python train.py --init_std_down=0.106 --learning_rate=0.00433 --weight_decay=0.0
Each number is 128 + 24 x the weight over its row's rms, rounded and kept within 0 to 255. Layers, rows and columns count from 0. Numbers have three digits each. The size before them is the row's rms in percent of the matrix's.

# gate: layer 7 MLP gate, 192x64, rms 0.105, rows 89-155, columns 0-63
# up: layer 7 MLP up, 192x64, rms 0.107, rows 89-155, columns 0-63
# down: layer 7 MLP down (transposed), 192x64, rms 0.106, rows 89-154, columns 0-63
gate89 110:131137115106122133124114125130139140121196091145114158142091096114112100155114117159098141112103110134157111150120130086079184114131134118099065104101126134108144125103152102119087124113118128
up89 107:115133178114073124143130103115140149120146172091119133144153082114163151106140153139107171105118102107118128114110149126158159162169153089116097133130132152114145116159149090118116121116099156
down89 105:070092179110138102131131194128129116131098125112129090101095133158140161127120181130147131129166136111129145138139097104152104104151127152129113131127149101089140153140164114155144129161134131
gate90 086:134159135101159117138123141125146100125132087112097144177151128127089141142134121155131174141113130112126098169154161147120161125107085112135135148160132124135114154098154146067113113138165078
up90 087:139162136078151135152140177164131153164152120105127125124170129139110139118122128159142139164130138125120102142181175130136113157151083137153117130113083136104144108090097145108158154134158138
down90 091:141147134129099131177109157115121085122120119163090130125164071125122110133112139125184140098114124133128148134130116125161123116133129110189162094156130170094167122099112137103158122109135150
gate91 092:126116104118074105138137106137137102157099170152120142134143132116161142157132168106107070103076088148125141137121154143137137132159155157154108103105136116101121116125134103103135173107161102
up91 086:136126172118103124104131186120133110113139116156171139123139141153101152098138121093126162139187117103102120121159134163089127108171136091102133097141141143130128142132158115174146126090121156
down91 088:110159137118091112131119149146114144154137113156136135105164155135131096085110127123120118164168103097152132107133118151097128095137178091124170187146156133100101135118108162116117114173143115
gate92 098:105134127168110119101118124134131083110127136155134145159143153090116101187120157133139124113099145147104106126158161107121139115132083092100161185147155150098152107168127147102131123134134096
up92 098:140092127123099120139126139175120157139107132113109173107149120130131101113152084140111126125133129108111184162132113161144135148097161124164044127106135171121125095124163115111138124137139124
down92 092:156092145108150117154117155099114130090106108152131099116087113102151110130145125122135134127114122111098179159145099075118131143121098102115130157082113092088178117106104126145142094110108127
gate93 088:110135112131155139103142126119087128071126116161145088118094074169135130131131110130152094146140176066144122140111117157157146176157142140105132153124132131094098148138106131112122137098126124
up93 098:146123139111138128137134122129177137109115085150152110121136087120119122167151095107109091128102129122159132096088149109123155133141172098103146190116152163112066126128101139131117155146150114
down93 093:159130142104154152099118136124135094173163138112135133117133079103131124141169131111153113140177145136103138133094150090092131132174126130134135121109165173093098110172109111113117119127165156
gate94 099:123168162085140140103141119154110128130127118171114131152082130130079126117145105112127151121115134119153132130140098139110128185094090123122171114126125141129203099147108112093154128100118117
up94 097:133123125117134136114098084122113149162151132155137128129148137187125142125102140161077125124158158139133103137092106156099146126105137084169121161128156156179102141112100124126088168113141119
down94 099:144156123141107158094137122130127107142151135157114089160139104144142103131136127143129184110163100125108145136138166133162103158146116141104146119098140154106143151161095125094172160150172176
gate95 099:098099102110145111131129094185099117117111120112135120169113116123163170126127114118134113114110091121129150096147136099150163120086161148155104134153112207125142161112126128094124108134115114
up95 095:138120103121105142148105127138151158123078141132143133178116106137129120115102139149143149109154076154108159125137132113137183107118160135163152191131160154125117147129148143149170098121083123
down95 100:133145138135120127104085195146124106117133136117085101146107113097172136120147102134129090111157123133140107134121143116122142131100171160111111175106125075123144123078111122104155091123095141
gate96 101:091115093135118148127136153100128087144187119158148081107126081114156100177112142171146109134127172155134124124139139127161088129099097154163114093127151137120146112116124102123133138130143124
up96 093:139086144126100129147152105131174087158122150124154112120134119138129083097093131122135129122140119131164076136135131133122092162123118150095143132116192130161115090100111106145175140087131116
down96 096:119143150136151126128112155142157101138108181137077158146100136112110160110144107161184142126133156122151125173141163155091126126122135088111143096109119169126145146152132130165093130140166122
gate97 089:102106095098134175099115135139140139155147125140129144139126107151148113151148187141116107172090122119096129084147147121100123159111126143101105087152147142128189124098112125131140166093113116
up97 088:161151134115138161130095132151138106115173132137126119151165129115105057150132141114094104130107140095121133118147142123115093130114144128111131149159128199107167171114114127139089156117110099
down97 088:133141145131119107104145110116156147113121078096141100131112107155119156123125097118137140120147141178145118153113099118094166087114128107148132135101126203183137126102130159128134086120094114
gate98 095:133085105109108143128121068100136097127140144121134085123122129122154125168121135121143064118170125162155163164144067166121129134120138146148108117114145137128132092104127135117148113099166115
up98 090:118137099164101156099117096156176150151126145108161129115155132145121063144137134132167104144149164169155144153136133158100157119136099130125120097102132140130130138082119127139122084148091143
down98 097:165168146113142175141146152082118127131129142130108109098109079127103150112140101108120138101131138105125118118101137114121141153105114101101141134121121119068116122180067167138129083140114133
gate99 097:138122137105171141150104125112109169172130103144158133103096124115108131113161088131151150152121127132120151157112139115117089085098117097104127076084148132146122125105123184096131121105165122
up99 112:181085085183128106090125105144169125160118094142118114123151101130174123165158148117131104149122136134159120135117075121154118150133132121141106138143142128127115125067118100130123148122157115
down99 099:102141119092129137140130133115144102118100171124130103127127115145103137138119121108114177139126121056133116077134136140084132117144170151123140143143122084121070104137064105140122119118108108
gate100 107:129126104105160100119158164141105121169105145150129163168130096148158142098167084160135112103112116085114155099158107147104129141133122102136087143112130116111132161126164134115163119132158086
up100 097:165124121119136148093117127144173129128143139119128112134145078105128126123100122125153094105099118154112129149108189197092098153152095120164149092126174121115116088120133103126128140110139132
down100 104:129129098110135054087175138123129125144162100179094157129113119128133135124136102089111119099116167114159126133105085153106155122151105154123102105111127127112124095124144116103126114130160092
gate101 102:103134132168139102141104188153100111163151080145155121102085137110116173109172137166111138109106149094085123122126138139138097146154135142125099124118141164133130132115089135095124101139138118
up101 105:138133138091132161112098168092121074093091145109112123110137113147109102141103108112148151160110098115129140150158125169150099132121132131117125118140160088140136096154123117128087102069125162
down101 099:127108141112122122149151150148155131124123165156179134125141137133187087124123121154150140099147118152127136113110136145111114148104145096148082177137110069151139087175116161118132107124113101
gate102 086:096151130105100107105142122132128176062138168133070130151115134089183142121137081127124139151125148149137095128103134136108112145142101128156104115090145128154158122148125111098158147126140131
up102 088:138135090121141147118153126159133105146132151120151179122088131135102102126117142119121119185150122131111135105115159128107107128101106112152129171154139167114119113099185112158110056140139148
down102 097:139141066122119128118138128152160135124104131152145136113094130100132108103142071142105140143113127141116125118123151109118106079120094093075127131148118061112115159134148079100138134110154154
gate103 101:155127127181105148079118088148137093134146113145115124105140148131113122176105121122122129150119146163168111141123160092127125173127146142148130124159182101162125123126143149109132133129070165
up103 100:105120181147187162138152166142114122134133169109132122076151132152110104116134110115135137102133147116140130159132138142122097104105114110065137116156101144122130102100127102142081123113142082
down103 100:120146031098088157119111165107124130173097130134120118155094102127158147168097119123128122101154114152106107108131118103167141124148167091133122133113137144136118147130141134115098121134126131
gate104 084:123155152134146139135148107169104160151142105148168112100123151101103117143153104143137084106101145109121126154112085186100162155105118120084148113166118121133137119121130163160125086097140122
up104 088:101137140112112063103140118126119132143127137187151146101137154157111160160100136118112141093114172093135117111150099156151151122123068099094139124100127136120108106104134124108164098136141111
down104 084:148085102089156154178109129146132136147152121119128093107117143127190120121129101136113120137121098118093094162150124146092135140128128130155110129135133117127127149162130102071133093093168170
gate105 106:116130116098101093137108162098145091166139069153167131157089133127130108104103120141121121120124152103129145114119097073101129140098114112147077100097118181116114113140151134140128139123150115
up105 109:130128117174118194126129147204136128092116186122089136149143143135131128162119112125169129126114118132167170126118112125161123095088139125133142106131156142121153099122089137135143135136143126
down105 104:107145130117110122186113121133124145092148106180153077153090115082137103091102141142133136148133135132126131121121107089132114170123111121159094138119149137165098131142124194107142111108120115
gate106 108:087129120132125123148158114167146117173142139189138132095138148143131111137132158155162137115129158123056139112162137107127124168138094132113152119124183119101103151131155132119154144129094143
up106 101:123111133120118098164108122115182097147157122162139099090152124123134104169111149133097109086104115146068132128141108131096094097107149131114160124150149151121149148117157135079160103118122121
down106 110:140101106096137146181124141127090080107091129140068115155134069148120148153163116141095120153127109160143113120148120148132122141158158106137123150126102160113095114129153098151135137126100153
gate107 107:117125143149145116121100113118119164133132151141137136124092110085150097152082165112115183149107113138131116099139070138118119108104142137143083149126148146105113137134184181095132125132101106
up107 112:068098118129151134166101131108092112158147092109091123106132112120101101155127093138144122153159156136123133190149115157124126117152148092094146112164142131110125121105117100135158138119106085
down107 105:122135122148122154153121140109124116151156100119163094127141154168123136126142110162131094118136083131120088121117108168137134154118133208121149131174136176123148159164152122150128149130094106
gate108 103:096133130123131133162136170115141149179114120104150142126095156130144147140075132114143130118093161125094161107116166134164072142153110113169144143126114158138117128135092136155165148119135171
up108 107:148126122109120137084109115138117132142144105149126095129123119150127120107115111100140161101162124105121180075091154147133142140136140192143107160102134165125119110131113117138114102197162152
down108 097:098109133128135119099090173090114110133199120127113108126088143120109164110120095130127131102133137098110166090118120144125139102113144125123124090117129109179138115108079118075103116142112138
gate109 094:109135128130083141118139164098111120108135127135101135134124096128154088158082136133077145157116109121082157188129110091143108111116148139142154100148118123121122171107131097103132113088168124
up109 093:125134129137092068095124135141153117132128129128108124145093173123119098180160131126157155114143074131121112150087146088158152144122117113134117146111186132099077134139122125121117116147137159
down109 092:142145122125175096123074156086128121120124146147114114117102150124120079155133095133100106120127106080117138162102115153158127108154164160158141131141145161120147131141142111160167084113155111
gate110 105:127169118110132176155099126102172142087154112153162125146147112121119156139080117091124138158129106144095102137114109113133086120108160113154151118124135127117125117126111184099171159153142150
up110 099:123110117120100122160139128112152129120095076100122088140108141098142135079143111158098145141141128134181136153166134136188115126152108106132080128120117106124144125130145076167146111137094136
down110 101:145106139103152161138151178178111173100118135150135138090123107136157122142116112103138113090126103109101110159081103101095137147146125121144115133145141185078128137151131150136092132121106129
gate111 095:080106153101130121141128129115121122145122112126143146124124126177188104112108137114152082132108165131119123149152126139113138168158085139168120110164110158145176138101146162163150123110121090
up111 095:136145138129144144144094126152099119138131094103076136151148156151124148112074137194136100142108144090105172121099133165144105123111143123168148160128135173129110137103109130154123122139165137
down111 092:149145172099113125097105086141153149113105129086130122136122099136138167171130150067119122173110112134141115167107120113125137102141142112125157130104159111109107091137125154097164089097125113
gate112 110:137087118126101125137125140160120121112100128149156100150108131092152149066120106115119126136111146146120118141122088105111177074145167104124103135122121140094122117135116130174159113160186149
up112 111:121158136124144108116154133168103153135138059108112100143096168116130139135119122164144134105110150148132144094148113106153150170131134123101155149114182137118127144133051143139112110144113146
down112 108:165174143128168125143137128162147150162179092127136094134113140095117137128120147154132159155144152163140132137145128100118151167113102074103145124127156122154117137127081131158103082109126120
gate113 100:100083144133132105183117130137118116135123173137096095142090136069132080116126128099126136135159131092121169144102127142132146137147172168143111124104105152107161092114113133130141154109108143
up113 094:148145117080100095137177122106131142148137072116128098105170120106129119162107137090108143125193125142141169141147105142142110140152127096137112127122128108118108144188148143116131104102119139
down113 100:142122109102078148107134110116086157103142085131138142149119128123167166094131131119148190121128133123070114165102149130129137138116121081123132168126127128109108141133109116084098091144149112
gate114 085:118151157150144097151140136107168158141121124120166136166112119184098140152121144098088090123143089133121085148112095103124099107141116118127167115144173132123136170143129129146135176138154126
up114 105:176066125150127134106106093120135139133180142131128152124155132112122115101117079084114117124150137100102104119150114143130120151112120114089092140139074134073143141149143128118096093141144130
down114 095:067160129109114147151122125138095126110089155109144106106137165108134133147102132161121117134096088181173124115088144127134112125133140107139113124124157123150126097145078141121133158069117108
gate115 104:127124091132112128084130110107158126168182092171147130130169081169117140125159141166164111149123120154138104153112121169100110151123120132119099135135141142136141136123136128117157124133128060
up115 102:133142169145130142180140121140101123137146128105089095099088131135106175115101120090141153123146131148131111156159132105134128091158139114126170121086168094131139102113149124076143108157132102
down115 096:116106128110151128107121089129144117082135172087160124107129157113173155130129156116140135136101085100158151136152170168132146137170104138139107136153127113145119170152109115146077143119140158
gate116 096:125119099109105097080158096123125161134126116124160096105123100126170180100121104120068100114163127117137120120123142094104104131164130149152133089146139155116109125168143117158150099110143146
up116 099:143102122166116160107146117136136089111107152116113077092171121106127138117098106126115125156159117128130121128146138156106129115171158132152132142157121112140110148094097121057103128173168147
down116 103:123105143059154133150135102174152126131133113118176138135111112103150099129110160139082124134138104140112121128124121120151141135137144148121097089103114178084128106075165172140127141122117127
gate117 113:117123116134103129108139123130126161134095066151151139127103110159059126149080105142098156132102153128148132148137108123087102131111137086156122108126148134120102143095096181138103118154137119
up117 104:161133082129129142110138109140174113113153130091113110133131132125164152101160111135157116167121135111123143141120155151146083147129109112131108098107104101110179129193120070132095144130148125
down117 117:109136179114124116147114171104132134121118138143109119125116114102124145157106119133113146093135132150111111143106132088142131135117184129152114098132111165103081124053139180100106122135128175
gate118 096:144124125129118096125138140133163124158129115140114126056088130126139103128094133128127160086158084119151147158116141155130151147148128111173087111135147147085130110102153097128189132148120147
up118 090:100156147094127126098116112186145117081119093163144133142131088123129152135165134119160099112095152161135132126132143107121150090155119101112128126104068131132093104129114143116069122122109126
down118 088:142093174093101132122145201123100137160120123095145148063110106114157140120125116148141173118172118131143124109152131099153158142098116121163090149136107148162131128117126138136130119140139141
gate119 101:118106133092109123110137093157118166152130178165100185141135150119121123082118134172123104162143120163110118094181113109110147146135149141149151109128165119159135136137142162137133154124114155
up119 106:116165140148109120157157107137122087159102134121136134108063115124147144163105131172164134147100055123099138124094125134110116126160128114101167132120111145149128140144177123141121151104117141
down119 103:152127158135136164117140154135088104096154162135141137141166171116126144141102101149093161121125136113113085101129128142177102130126115125131147163131128146118131119192122110103114112180157088
gate120 087:096121084155158130127156124136123162121106180135138131095108103138114117143177120128125164144153187129120092136094124148096140093149132168114154109137124099152113129167127180128140140135151107
up120 097:140118123155131106127117129171134121137171094132153097127149155128082135160155133110145103120098145155148145151108078160133143153106086119112102127066123137144181124074122137119108127135107123
down120 089:113153119118152133112103147065108107168100165082089129130110149140144117087165098140091117089110132067118107132118114126115134146132115159132134130159145123095117154148101139116134167104126135
gate121 094:120139109100119076172117102110132142147102110117119073155087155128134133153107128093130125115087126123111109163089139153094176109117117121101115163108117143123137133153072139115110146142164125
up121 093:138161108135129154152161136151124139133127101166157133083112102130145129141146127169132117142097133175142097146148118163145170139080140138115178116089126148132097128114093151118104118119186145
down121 094:172146120115115112107113161128128100127136140117132087130073166151139148155107136101129141128138104113148100152153132144130144106132087140102161158129168123123113112140126083100167154079179155
gate122 088:135150096071123117125140117130083106153125099169125121137121133142101166128129138124110162104099152105122149069127134098159168120144092099130120162143157095093143100115111132172125102136107113
up122 088:164102130101127115163097133113168118154109109102100128144092159130105146121115098145116118113131142128124096149155124162120169151088159099129107172107083157172145137144131132115107158121165092
down122 083:111100118121130152081163145085101113135117093137121145125136117137128150115119134156145134146124136107112142124179135122134094081156120068133125155101114148119161108132088124168149119146080076
gate123 113:092133125120147117157133122148118164144175173177126121137128120137143151127165123130100120091128163121156090135112155124130120078089116127128128096119137162168171146146135155114127080147154094
up123 108:103142094093125106151171123130109139142094129179126126136145149103120081130179149126100118110131116108134107152126146150139122137084108124080069137102143098155119131141112117166129160112091112
down123 106:166087123154103115111112132142129122154148115094114118115149112101113149115102100146123155162108107144078119146121104119114130186150122173096131140140158120115101110173155141129153131161137186
gate124 099:088105105128119144113122096101115077113121143128127109200102108107131134125067126100152125112136084134138148129128158137127167145156101140109131134120154153138120134163154100086112132168101139
up124 099:142117155131137125110111118142095179163072127131098142129108062152100124138142112168103117160161098135148110136162149128113103175120147118100135149143095113124150141128119109150141167115094140
down124 104:124098159154133120114083136160089139160097174159104130108138151142123130145139115161138143150109161156130122074123127103086123122104133114151136132099079112138175132104086094131138104107128115
gate125 100:147115132132107163112119119128152101127142128141095130085126148112102140117125109087142138132094150131081145132097078113116148138134169112143060163130111147146132090139104125118093122072127167
up125 094:138151160157141177131101110112154157075150128105133138116112111149104145128165143079140128131138127139111146139115116113149153140144169147123122157106170112143112145104142119158070101105098177
down125 097:157160129180148054145130132159130137116139150144081161112117142162148148118129126129104112130125117132152123138133145136151105144130097136132157143122112135182195133103121144180108139099135125
gate126 095:137107120124101111084158136088115116156141133111145131130155122124128127126122160141097109147144097103164088114129112116124122098167127172141131111165145124106152119084156099092129094059124165
up126 102:124159135137154163136100116139152128158118173114150104115141132094110108100114176107135109148105118113088123105102121114127157118102110138140119099128111105148126166167135128102180105058159112
down126 102:170091156111158121152150177097132134142118113145121118110121144138148133151094106147159141146134175131164086110158153128165114090131149110097180146107095114137128130085100110122161113120140128
gate127 112:115136118130118124138082097154173099158118129102151160135128127118152142108153107116124130106121094095115131143133132106149141122161152098145124144157087122108089149097143087098151196152085114
up127 103:113148127114108157111136107126148175179105072109143129123126130135133185149187119106123165116092156104103153136173159122143110124131123128134101104130091123109119149138098103108097152125112115
down127 110:116148111132143153120121107085143153142102100121145165149074087098083136105130142136127129126128146135104139153132144113107123073077142092139130100148132118119117134164124077083106129128138170
gate128 110:095148132179147128102139140140123087152183099140115132147108125133139124096125144132174093152146160144135085161136153129125124083140101085086156111127163120139151116105127136164096114133143143
up128 103:111100120118078115147116131089132095120115098165097140120167081131118122125122159116137126138107118131093168100086092147127095175136135162160119117161115098103132128183134137105146108117123142
down128 101:143132104108116146093157163132121154116142163109133111110145130171130095083141101086118113096153080144179134162126134133135110092145156129148118133096119097097140151121114118185103114139150134
gate129 093:081139160130112125138101172140132118129117102104147133158128136104113150119132087113132096097118174116131096106104135127129137115146147131050152128146147092114154116137073133100109152136100165
up129 088:156144149111098141131125165134141153168113147139135124100093086088163129091111162113141101119147110161110111116149106103110112085097160134115154117137117126111139115151153094096168145141086161
down129 098:113162156103135172117153168142161123157132130109103123140140137126109160105175134134117080132151159101118128114117121104159135140111129139164101124119133091137177063131141175143149139126136163
gate130 097:116133110119126140136095138128124142154135133164115115151119151111138147146145117140153167198148122108119138158149126121141102165132129170125107127062102113064172134159097110149162134122115134
up130 107:108145146136115131165079149146102127156121099132144136138114128141119123133150119111100104147204143148101111153125151140148143173136157143076119166105140130118130145137145066118154092129128092
down130 107:122143099121138079117124165166129123122157139079110129090144122142147101134131166108120157132130161154106134106114156111133114158145121093081180123147096104148080129141132103075137112110124133
gate131 112:111114128175113134080130150117121089121084143158106191136141092130098148118126111126130113122150172140150129170144141111161135123113158110074103173137143120110154151099100137108108129137113126
up131 109:118129134108142111090143090133139114131145127116178118133109114155108095134161132195143175136133108103151090090128147079104115119126117138115128128165166143120104140111135107086123131165082124
down131 105:101114114081145145157104105160134178119127110099198137133092074108135143136140175110144131109135119129132128118131126125104143118123102142145128106128115105134193133156105113138121107094116086
gate132 098:131140158203159115119091130128116132158104118134107119149128152149120152111115151134158135074100157143108127122108095124145164114133139149113121129058148120100117140121169097110122135161134162
up132 102:142138102146091123114115105089107127137160149119114099120156130170105136123130097125085088147145143146105167144174125158074131120129101120150138185138140130155161120116100104123127104144082113
down132 093:147142135126136134131135078147128124114134111101160147139117103077123124167156118131120103140140142132081124156104157146138076127125179136159103157163127157164164170122133132160107093125098105
gate133 095:113102098116114144126138115097123128144148078160126145123128082146156085096162152112162158103106128085133166141139115099147161126146098113133138091142121160110118181127095124082106118120142131
up133 092:092117091119117159113110123126133129121126115108105125132156116119177120137151135125136074121128175145142082086163119117171121132124114114121119110134159106050130149106093129124172138098147123
down133 105:155119120097132105144109093133116124117113149125112174140152130163143075121157152134132102098109133120099089130114109121092098117128133147189153173135157160130104104116124133084126092095152107
gate134 100:082138165145166146103139110115136166106137147151127155096119148144112108137119081124090153126143148102162125131128107128112081173101123170099146161143095115125159093123159111131154130122087132
up134 099:119100097122159145164122149098156135104105157100133089106146075130101118086127157148127166132105107104128134158125138141166125117101099164147128100086114152116138167127166167111108133139149121
down134 103:103121149168140134154150145117140148102143166091158116142144145153086121122126125108092110149141143124178113152113096079101109115127151149156127122145101157129152122087138094176115145085116154
gate135 096:112109151158145114149110154112132095092122170145145131124146127121156159185081145068149122116133119123110121148126150105147132155092153142106137119174093146104172140144121099100140101112133151
up135 102:162144115145142129087116152110099102144138128133144158122130129184168145159098134083187131117118135109119164146137093141145125126118117091168120131140081135133087106139146175126130136099158129
down135 102:169129076114095123124156087151121102139128142124108100134118136123125123214120115144155141122107096145089104143133130101132160160101144102123138144141121155134071109146133116160107149136107110
gate136 100:072119080160113128147139066133138124132127096168134118148141123151154144122114132123117113098138153138147111168155138114150064131098116150163129095130136143131136143104156083154142126117130085
up136 105:109082123111127157127165093121118104107121109119123127132110132137138110133125140109121165080093099102117160117120139146151084088142149143161104096134159170088141154134174120136154093089106112
down136 110:145113109144107108146138113143106098117126132088140099091110136128122144096141154133147134148134122172120165119123129141132141107137120143157144165104089088164080128174105065088112157108100139
gate137 091:131086092099124141150154159140155119147112088098142126151113126125095086068105097097153126146117150156124168136097121148165159086120118143130156128102127160115120108123161116126172137134139115
up137 091:171088093167153090107142131152162153155164131137119174134158120164132184112164159131110107140124119146113073129128143130142118109134119137141142125113083106134100142142133121101152111093125150
down137 093:160119092131147107113162122114148133158140144099106158161120089145142113145137121111122085136143150146141086136137124151085130117148146174110145093093118083110162164106134122137122163172140169
gate138 096:108158108122105133139086123128147133104088150122138108151089156136091115111149153120089111091126134142091142145147123102125138092108085106090141098097129088175142150153134150112145115120140181
up138 100:132142146158137120119121150107124167137139085140151121088146121121111154110131103139134140133126116091090109144101114109131107114161143148130118154145084120090066132167090099129195112108097120
down138 096:132090153146134171119162159121110116101121104107110146134120152151123109171147101097128095102119142118166136115118138169127126118162104102150133137115157205143167121096137165101102114118142113
gate139 092:090129135116071141161130132131135134146130153135126080152071125136158128097156173132118132132112075163115117092138111126120142125123123129066069124135160128163107131148147127102123128144120139
up139 090:114137140165173120186149153122120119106146144123147134103058157128142130155167138106146147082134100127135116116100118120093126133142147152090122099133138101127117152162172154107125130123100164
down139 098:122129138138142137156136158129116062106122127154113155076097077118084129146146139098122152160139134100126108188143121114129135139151160118126115119143170093115088104096131125104105102144139130
gate140 101:137175126115112121126106119142164080159103141163135149099138082177098110103130085173114106126147143152143127132130124150150133157115156171144088141158091123137103126127136105131098139093151131
up140 093:131193125155142156158115098134124112097136141115125092152174109117113132139153078128119132098139150094114154135140126155124091133176151155092134140166129085115143115116149138165113158100103132
down140 096:133126144136178113141144172126133122085117146149103112130093112103146116138132174052163126092159115115114159152152153080158111164111118119129156104105092139115145110134122108127142132143127115
gate141 110:116125098109151126133129127111087129173150112119130088129160130138125153137102139141161157126133136145143160144135154142117129149143153101120082172099107093150128167176102136145097146155187165
up141 100:110119121104129116109095123159091143103129120133139074112075084125091099142129154137160149095138143141106176123113141146078131124114137120094133084159142127138121173153100129131161099122120112
down141 110:136143130143117168124133127106140103117099136079196160132111148122136132145129121071118159113157155174116138131069121139127129120120094123147159139147105100098073119147104124142114096141122131
gate142 107:177146100122085109086119110144135122126138176142115161125100096093129135100139113141077103091119167104138120138147117144105160090115147140132153177131152094142161136159096143115140126130139112
up142 108:148103169113124133171106174181119136129133087146138146152142128137120098121128110112101136100134141122069118135140095101103164123154103115101086163172120142112154125124175124123129128107154108
down142 104:094134152068120132096147119126129120188132156127096118154147121129163116107118120155135110125119126156143124070087072126118121114118128123121126078123120122111075101132149134148115086157123110
gate143 103:127181167128145107120126098163139135076113124123164155116164111123146109133131119157150107111132119096191128124118131137148134141120152132077173182128103119092149118135134124123118124169166135
up143 101:132121154120122101171136133116142125120171079127117088083119148161102115158116170117106155123120070133154144130088145137109127142143117098111139137138151135093117075151129128086144110130171135
down143 092:124081118139140132098138165119106121151090183142099086147121126077171138131129169151164113142122149156101123133113151175151138083128129167136109136115130110164134116106105133146160117110118125
gate144 095:105173129171110137142127183132167112146132121149179152123129119119099159161133114100121136128137158147130137070129094108160165100127160109133107095127114110101113103114145149162121126143108167
up144 094:173155118091072114085120131159168145122101150167121120140124150168115126130117111127131130132098139148131109093126150155134159142184140090138141146095148142136166089138106108098112140102141129
down144 090:115118118193152126163111125172137143102133105089163128118119140139109143089143168117133138124145140141156141121133146108103115110160159098124156135150131127103124057134122154165104078144104133
gate145 097:158139129135134074108118114144141092147151141099115081132154078118140135163138142122177109077103185136133134098133117122144089134112094144146111151138095110079111146127112104119137134116119148
up145 107:150134139150157148131152126105166125138174144122135117115130138169128113137107101108068116100126165147145164086104119154089154129117182110128128138136112157125115156126084118116094099164095136
down145 099:112115166078171092122159105135109133130124108072154132128134165143133083133165095123116125125116109134102110110137131103136097108108146149127135122120168179095153106168113133139152146110086141
gate146 103:098101159135119099144139143100129153102123117102165121084154154147136175121142159116118131127076116090137147150138113155168121104140115114121119102126140127071144139077103077138144143117127157
up146 098:139112118141155084128134084158129131112137125150104091136131103116117111156105139097142150122158131113109103106070095140101135114110156127114139171143157088152140130153156134089133189088121151
down146 104:128130165114131109110158164136112109142153142132161119078120130116119138100150166151116089106116133101181136124126140135111114124137117161109142174177094094128069114131121177134173136124129129
gate147 098:081139106140129129159133100127111119134142130153086101133126119107114137172111119151097091098125147124159176119173115170100149146142092093143100136141142097154139139112140140133157171099109169
up147 093:159118152072124137093090125129106137154165128111154146136118120135130117138142118130148166154090139167126091141078119132132110156146133117130147115125140164087130126141154106150097062147167106
down147 101:076097104119126126127120109146106125135150131194107101132099101136135135152108070103099142098066158154169127131141134145101146128140112137081144132082160129123152138121137137148126115141139118
gate148 101:134158159108131161115153096127088116102130126123156129122163122108151097131106102134093140115108140104121122185109122122158128145078169083144153170110127135157148132100156110126123129101183118
up148 106:154161111124112136109149109168112085116097149130112142157149107142192094131165152092148117116157158149144135139149136094107119153158107130130119160089136165121174129180121121128138150130124141
down148 104:145166141161120164167116105141130132110121150117139143119136189098097148154107117158103116119102156130092133168095114131142142168135128109162172102143147093139140104115106089149113128151170123
gate149 098:118112137107127139172098165152101125110167112166106147142103080098121080112133133128128140143117134106118102158112064128132119189128122160160138121136125106105157101152167110116110116126150135
up149 100:136150145147148111173114097130116109131142094135101158139129114142091124144142142074147129091060130120159122133140081114143132112138102141091159129112146146171118164150130121169136095098141145
down149 098:117124138101128149111118155114142140118114150096157132111091102133124143138098074156150171107128105105151158114099133141128146106117148124176161109098146144126149099099142065140130173129155090
gate150 108:097090115118112138138098115140130166145184147145121154101131096135079126141113148132107134124142121160084111108176086151087127097096126158149157141146144106167128164099124144107126114110129144
up150 118:122113122183098117125120156124113147134153159124112161132152119133107154170143116134127131095072133167138117115175148131136091133112136141137128108128108156114092145069085112141130163097151090
down150 117:110155071121137153097137080117142133121142137096116111084116157119127129139105149088103155100128124104154114111131108119111109117161123152153134139136129109130136104128100159088164058134123176
gate151 108:159141108113132124103148131146149139113147134122092100131139158082139146157126098106147098119144178121153150164122076143159116121147125099129144108095079094101143111070122159125111137115151152
up151 089:166206087125134103145081131120151123136110123151162139114072160137105131110120133138080127174091160132130130134131130145096099135121129145092141094120113124136135149151137118150129119125086116
down151 105:133147179129126131173084150125150145137140135139152100127073130114105105075121158131125134177123115133103120111133088139113109105185112148096150099101133090123174111137140118136119126129121100
gate152 103:153143101150110149151083135135089103154130118153086117134101152155148124122076107090131134141171094122115159120173131124124098156104116129111109168143117125099147126148120162162160121108108168
up152 098:083111115114117122107118118139117133118131171117121149080159090126148135106142157143093091126123159116120183142158133117181122101078083132147149094141128143138136112131135151083152140130116093
down152 101:165117147155124110132128099147160123156150120177143110130100141134176103137127113164144114113126108093163126084151141162117090126131141091121105148105085164120162082121131100141132165140142154
gate153 063:094111115135100113122141125105156130101151185192175137143129136129124128188124125135123141077124163106117138157127117135105127172122078128106134125150107136126148135115107120084101135152096130
up153 070:128103148155128123118151124115145114070137157173156139141141141151124116158153156140144132105096171117146126182169116162098126143128084125137116108112099169122152126117091132093108115156086122
down153 069:126148106169139156132153152106118127173101138126119148117116160184124112141107080111148187107162132080116114136110121113083142118104104131121149120129108101154105130103143112112098150099100152
gate154 098:111099160154130107116160089112090141141140119104111158108117154138061119147090119154108149156113138143127157126121112135136114113110123100108135154122111182106136143105171137133119139197150150
up154 091:137161139146086097149135107115144147149131135160148114116153130154181123132135159122125120108167154155126118140150139107133137147111165110096128165136153069184120083152117159153132096105150141
down154 099:167109142087143116110127134122144120111138121171164123162136118136181127134113141148131106165113103072127092124125115184130144118096143136160157139144106115102129129193117105140137122116081116
gate155 093:140096141141128148114101126127082080110145160096093111105076138166150123164123117124090129136117109067118157112126127182125120166138156105118115115157144172120136152132138134115131106114126157
up155 097:106141142154124121118151139123142126129116083108120125100170122114169149094141144100142158099133142117156103152112104116150119117122070178140171126142123087141139107119146127181135096143071109